config = dict(
    attn_scale=0.177,
    init_std_qkv=0.051,
    init_std_o=0.0,
    optimizer='soap_variant',
    max_seq_len=1024,
)
Each number is 500 + 50 x the weight over the matrix's rms, rounded and kept within 0 to 999. Layers, rows and columns count from 0. Numbers have three digits each.

# layer 8 attention query, 96x96, rms 0.18, rows 29-95, columns 0-95
481429596494572540481478433436612524524598368570539557418560508452439508497532419507480467505475552514462537549483409415549488469496526433487474487529539486502455467454504545458477468519449535525570522528544581493581420460532527524512402475549519530572482399414510529543559552506508563472
517555393399475504551533496496544528582535461549459461544327454532492558533511511466390547485491553565483550429553495569422403495480551500492479479510567463506458486568522575617509581426533554568503552480459545436537463461525496517527560437516511520467480490456557467457434541433484382594
514466529555415507528486485545601487481441499554549530526490498504541512572490495583426419463596498455523477490641491392479511562474542576392415414517447536501640438472524544613431481482470569415533518488538410533558438570528509515536462504562536413458483462461486529429589409585527440541
534442555484503507532470475535522439494525491443474477492447502530496494563500439540525559470467518546467418503575502453454486513516507477441466467459491562557496458439548478513475444470492476544509490493496501461571425539501527576571492490530519484469533521488469522530482437478550481576
458578506650496497451625576518432488499397541487535524493518527461487480499409543463447438479436470403612624457418512525524502439525468458531493584487603505428463460537501550490499588483471471379430554509539563493430662389438504521580567459488532416482445486429581478378523551464531389426
521529489566477555600556477497481518378546481541589426523475461447346594497608414451551508503471407512439517420518479587554511460537447407424587527408537487514489453511473533536470418503552452564617495524513515439503461507560521507481476371469373522501440451480438495585498518585451553501
556460458458489483541444454489532531491538390592555433509500469531465481514607484477511546551540539528451374545548467511483506441506492467507560459543505411559596460572485429529316420487523504612620459499508459472489371525482425547455465454522507520482566494468459489595493438586542560555
475463487548485499472515474508397480452506495433537551583403467554456506475432512485485501510538403549558473512535537509549487475519390525515572512441518423514499550566510542498528613478518391474432461460515453461495610509448480492448559465515534533461477529553494510487442515489468478476
549488470514467486554482466454621495480607413586543391503419457495427499588611418450536617485427449520456529539551470527565488427548487507467558506430558460594566528530495552490463419515543486585578493405489403512486428575603404458492464371459369455548488444397466555512457470517495620464
494495462528559536596437384471527539414600523467607456489335464462540504566515460462530529527475410538475532526551484516585405462527481500488591503458518397641545585551489484455466546501572448593429505441513439436579465536517459456517584469495415478462416451452469543529443533474482464521
505486510517527524514495468468442485473480444491467510473478493518502518448573539494548486504402537566489472538520377428478544539480550490480537474520438489495561521482454496519562505511492487518513547454517508517488493488476506467569477465454535501514512513487469539476499526542519454475
515578558475578491516445455477470435493483491551540456490505473439499528504512473446409573576477484576424512535563473500597390552523466523443576529537544458492480621526471536567391569480517477478442536428556406486520473551581476450536433377519469473453521555450422510500571490503499534552
481469486521524473478600473509523460416603451542586465454415501480377519547577451437488541551477508505414557565498468532556405488523550460456554586413524570473506525508495551535444498494530486572494506530497500540449407506450434458528487470427413514536417529426497550447496477523460560549
530555414524401496507525498531532538432561502552578483515474433479512620597454504397544576484505509554467473523527504474542485488506517545525552541454517544544524496557499527502511540434533512504423481506475476418581500510519507506441467532470479414469394482550443508486524462519400526597
460429410518446486524467512580541553436496476398481435577440475559406470499557640514511459503400486584589456543406566454495580558542535427429515408493524525464460438571562521477541476523440455566444564569454553483448407444525472465454532474517561509608459549435544556397496539576574510538
483497543554505511461498436489565443461507456511469433485557530527558450532494472479540457478393569540553554456557475451511560403503482424469528481602426437530486466503572500515537445589442546367484535473500489535434559478479524517563432521595549510551472439509602467529663537435486473376
496490490560534508495559536564524507502536568366499503471553474445544586482501501605490484425384478441547489559501522433504495505496507500497442498466533528432436409422499519431510506496471445481426505471540561555515493397548541573536546540446507588442542502447513500506551541563390451508
425484488563531497529483520537399485390523380509488451578380494567507483564514529572534466485417442523508590536446519604490505523470567465403494512460526499470511512498493512446499479515498552493500484393503509538548490581466478558573456552521520418495367549500523467468497435543502537467
468581453468600455544414535543623529452496476452503559571470490557527582434386515501520465445435575535560404499425601489489497455484459557495544446535442547399391508487508472480580564520432444453502550562521509498441542475414572437510568496505499500487573646575593453461497577576506502425
491568491656457550466483437522432516449463578536504435533543460505508544533516497495542539493488434508475525503561449539526521533590625634461488495507519525539429483567478534420482534484511473461466519571481505444429465591522458499459457404486464492528423552424488480531509500616413557412
428510457518482534529382501570508537424565413526500504412524496545564531456395504515383476496443519477515547601468478492397487511483588572473439477485443559623460480404485534603520518406507505468525479530485500552522499542451511494363458561585496516422501595471557490650453519455447558595
527465435419511524457456488462495496525521604477496423536469335486483530502548439471480500579531526496482344514518490479487497447601553515532544505405528485538537557543499438613397491455539522551523546496518535503409550519493564460468568536549467567484464511574513461452548485499465465498
536446454513484535471466520445500429559519502525457455518491477415590561491529494444519548496459463445551525561552515485459509606475546445449510512480483511489502514473484520530435504461513490475475552468529470467484517543472520473523547510435505467503536465482504468469382524492518432502
578485469558482486441497472460447368550590462542543447453476488610573608504428482472552511482444466528481393445599570559533449598500505497452565474517479481557497553478523546546518493511504439359466510529436393492584495534445495569415471508510499542452555523478452493539538447558591511511
512505534458530440582532499481558528491534448567434464478523606581498548565542410507468521482456552510511516508523447487507504493450474471393515533573600458592533437546511410499439459533520503490490557557454517449487405507409504501524437563496387486545437548480402557468584562481573570504
537594473518550468525489507536579511485472520542500405484539486571518514506453482480346513504538425404483580585471406429485447451460592548540470561533509513508456507544548548608487405454479500270534563494440487522548472481501541565476497464426491497508534640460550456492489576448448477500
531493509621468539474537579493440484548489437421484475516504460527545542548469452502364542539600552491479496461512511486488478523539476503521562526521441532572476551481483496543471506467494520531435432490563472481544560501479500527489446471503564468466426449445516467485494509516556578444
506548532508510466458509396456506489494582553532530606445597407450538554554561436465485474479600447439510416553491503437592477515465551461552505490499515487448544491539464555518450558565512465479493436553494539547466523500506467460490417493553501456461451534411561549540521504535493461463
483635512518429501535449509542426463445612357470490496520529489488505506511508517441491495528598559469528402504558545494504472444502515522455471451517470594428466391534524609466535489517498515433511454574478508448562508498549520564571446520556541500512532435548498485402491553466521578509
479558493614523547520514454560590535490471484547466452506481419603438441523499568486565570448487354521475475468544536614513517609556408513512545469524569472414404425521522491468482480478502453498535429515424435494463488522521540473421505555530445531525589614528505478454516525468467393608
462534391442443459586462506504507414532593442544517474498424558555375485423540544605470462589383542513578493553497564502508500465489514471439576463539573496603473492459525513458498515589465522493492467656474458562457516404545470466416451436447533510562466529519613614492462616579548527456
537481406505494489541550571489468518502426549537449494538408531415499500495429488482484518604479491498497567443438632522556476533504554541555575485412513527526506359497467454552472553558513496323484446453583565566462512478502547422449539468527480405486463498527484529440469560499396482382
537554432501446526474612466497461539437524375642495495526505493473456509580470475476462482400571491499473331558568545547488522409454458494500518494518537472534489469530512525456478552461539624558556472457558458491549486534418463491471537469574399597494504552495500582504500416516583413470
473578455453436497605532500513529535504486468487487434505452603415421397498529498497477441534501437408478480455492504463467534455477569473520525433501570468551409452562549523426574427507550613583512479538503509487614480485566504521549558495494563522514446475625489558337503523371535498528
500423498524518501431555570491533532445571544493571546420594518433468504571498506536572496482517532442482565544443510408504432489509422541509491485497446420538512493465490455561515439434500556434505544452439525507550428578519511541457473579500521429555559476508456450454494462458513581500
600448520509514574517524480504503407488503458455534517522496475542485517550455486521503534463433449560470411471553540374509499503541517530449472426525464534498492481502502527487507461514518547539411468475547533487551486468481499544536533497507528434449551469563492539504501454519594502608
466577482555453434561508683540305506390357491497406476513504495506569437427489693516421449438593321447530567518540580588440641524613464390498439587520575570289515531550513573529483497348492444334542519538447612448379545502547606369545558609473459575561532554439506524397543584413523438496
530503486476557507463556488463523395560513527532622443507491389426498490519486393437471551467508458664440583504515491489516404314502541626526582560501521406468628514519474495503392548525539624428428506390531407524518487571553465522373434429441414478505425507572409558632591609550440490539
539474504487568572517469447469588437509601427513561536472489444460476575518521441487520545551409598477491453521443446441535536464479525530538518475470400459635469441431488464528365445585510475545498471473576466555629484467466461471436493399553505430524548445487444522449527414595564512571
502457525498542513554482517487521490568470555490533470565468544497520468481545545537532475586456543459517476517472505397555431522505546547501422405480436504530456510450527572510594487462525455529462512513495470505506534484420504496529524541490508475415433494460494527517579465454464415498
527491454494577473507551462451563477535527556578621443463486459457518556549522432411472557515537533530418500516502454463599489444546500560506530556473481460530575559515431511538422506615528521494459497438562461544495433513507409489435406365442434496521474511477468549542534540583452551524
461590444519515543433508533405574469566578493486625479489414524455451588552510460385423539511490508546452536425485432484513411482520546517539577489493523428464482536484452495520491590593522551513422462475512481547604527472540460512354508356509480539519503483569454516526506551604489518488
460463581418526473483496436496463467516540523450427495523500576459477495512466532599510474464437432519551452500512477553572463586414433505479526480488495460482495522526486493532573556531518506475529549598442517497465541511407513499486574574489475512471553545450535450541537466481487444630
483474521502517543525480499395515506550542525546587466500492488507500547487523414495459525481546467446432465550587387531558439525413411502492554474553487386526552524514476544577521461481519523448490494440559516470569461493561447536496524394514429483489454494521494499528423555542497501521
523533429559525568479555455433554445498540431526506448471553489514463525561502427525417521538518507563461518491523464501491482499483447547520565510443519472585511499459531456555390532499542524556514526499558483531451494469581445531464485471487460498498433547519500539490452462519469419507
493530485506544446447430438451550460505528500531565522472512497482474454559472414439556559491491473557464531503476637562626526483480540584482564553427566435516481454508416411396454494564518520550476467483513458596543511523414448493488527496511466585496430578466442510494520494494474582449
514464522511517445541443540544531539458491479447496463562509526494535490431491511528482408461434463457506528627537523504441513466530527449442505492599502501478552513549550592529559519466461444405518570541438575485443473389466512513608463524517528511575485551535544534458462521435592481458
464498521435456561492492541524463568509406547475495537550556483623514461538498542591510514443556515420512555552510551431603560476490480458511458480470481536448462495489533495477606523467464533477597519488445484506466469484373566469516486531464542522520556520501556450444495502455465522447
499534468568441547481453574511436509512531438478502508478569492563492448573570498392545503519493446478492544489512557595513533521470510460459437544489512481443524462530535555507474432409510499422568502628469616501471538512543491483514458490441423567486508537446519448504585462442526569465
456492499498507533447472541469502498593557439577549508545510504558508592517474462525478503417468552484495468479495487468474457539570485555491539505465500544554425403439530547540515386516525475523469489538513489569512506489527403460427571568502485472496416480418503580498506486463423557542
524420527565520535510451563552521548428455492332416455538508521564486525479553527521508422523500438470575501501503539491374536511472495356459454478507450527486469441585554461490620486542484481519589564542502585483474485381429546491496499534496475552484486585468512425432490493511562559516
506520479539396477542505488519534573519518579479433505520471448446401506471496477544517517529436515594518506510465424486461612529503445480518503561499504505570462511522557510461450488475524523559483485476558543490408494496550453443494437485565515552498510434527522521527490494460422580553
571535535495443436546483528518525449472426492409528520461603552535497424373538550578460489493588509486476446435531540440506446456511600482430557432529515486488511477508524566534449536531467412431586479469472496496531491443494572460623516536465551504507528454567510476473420496491511449504
505473464480524566475501445533484441477505497441538503531465531463531523500480394471506534549498585409525541484441492470494427505485402489502561418523425505535539475537510387491612475494497479443450483449513466513554432495671432514426551492492538461470544460459531530576545481588562520535
506449412499509461500579520499536459540516526561426464548427487472478444468402513495508478534486548510478571458535523407458472465526530542479528501496474495472489401453490477506534576485488653461454487440606475534471563490494513490508538523478479455504513514549532539526525565484572576450
543446474564473476442655465485447518506596493487537458508441500450525589557553564460480515575582545457484549448455434501482499533419542516567522425482445449570557512461483456530465463516530559488471479543534504426493464504508479568434535437487466570467376441466475564549532553511521415485
468482462613529541485471562451498511463623522402520579519485407479486557484513505541527480393479581432490443490465573412583513506511491486599518439511534564520523512603490478429600550560506447533499492483509506472499467430441504380586430547496586541539563443468554487509500442488499421429
473520454518482534495543593562443544484494491514461493461508559331510466517412528524517469533427543420536438491513564584523481494534603512523457449488508491478511530422488582536603564409508559464488476559483568437512511535457571477511517485488516520549496505484496463484495571552448488465
508500442447533516544451523497551443405504500427498452509454398611494456481527543472447531407466604426524460558466566476493541647468501489404573519474550557435525492437479490544439511546491403530482483520494481440527485481540500467561553504543501539460539532453448429512386436482511480628
486535563424463446561531465498478514456565554442496515513484484509472520495487420539599459460475472552422634442506569522488561439431531439524467477428534593490492497494526479376622514587524508563453386512515455468514497462461500441505613546496522562466499431505526538545507546367468538483
462479461402468400524526541522517572462576518593504477531475563490488496464463550470476436597458520434562548527428514462582523541510480545556573502535575544521464462499521437564418494492489357471513474511488577510456592466573530505443514466508503422543483437471517479522490532544465507525
509572564480476405531482508472505517566449637541493506516482498529553566561482504466373470501452483456495489513494492574480426657496518485471537504536492484487422513478553509511503540558514427511507446553494381475471537493593525467519472517482444591467494468577460457543569557528499413504
442551437479483440542526544465511537521501499504436486516530470418444513495521525453550464486467490473507362520478517488542501580559498505535449528479599521497455427552504522651516499476489505532473466481533530448581400533528468503491491465551531548516537516524509463433510427535491437558
483521521510507498532530497490557514579547477516557510450531499489513486509522494502498488453427555508507537474448509477514392490506549437496548468562475527490470500447506539599457459481495455500477525541499487484500431535456489523410473482482477533574414471466514553431427489481488509517
440459453492472485508549535492550489502568525594481571442569574421507540472484470499499481539466423552465584548559485527536448448423450462623588544523523515578497476473524424542472489558506522451517459494591490502508510554463522520445436497531377495536574430453483578455476553581454512448
549532534427479570543438400467414488485501546415449484460558511506528520507551518506593506435476494549522462447494534478457502517454530435624410456490429484450505514443523499539592492518475415518489556557478535536561453469487507451578551576493574515562522470506478463533511482402511493434
430534534495501488545478483457527417468547508537492462472578437489547485463523409511453506513569566548484565562470525556501520511560484526443536468407493519569527533415494567435464550484487468458528511387485416510396491495592459501488534460437493528511548595511474484609538504535483493498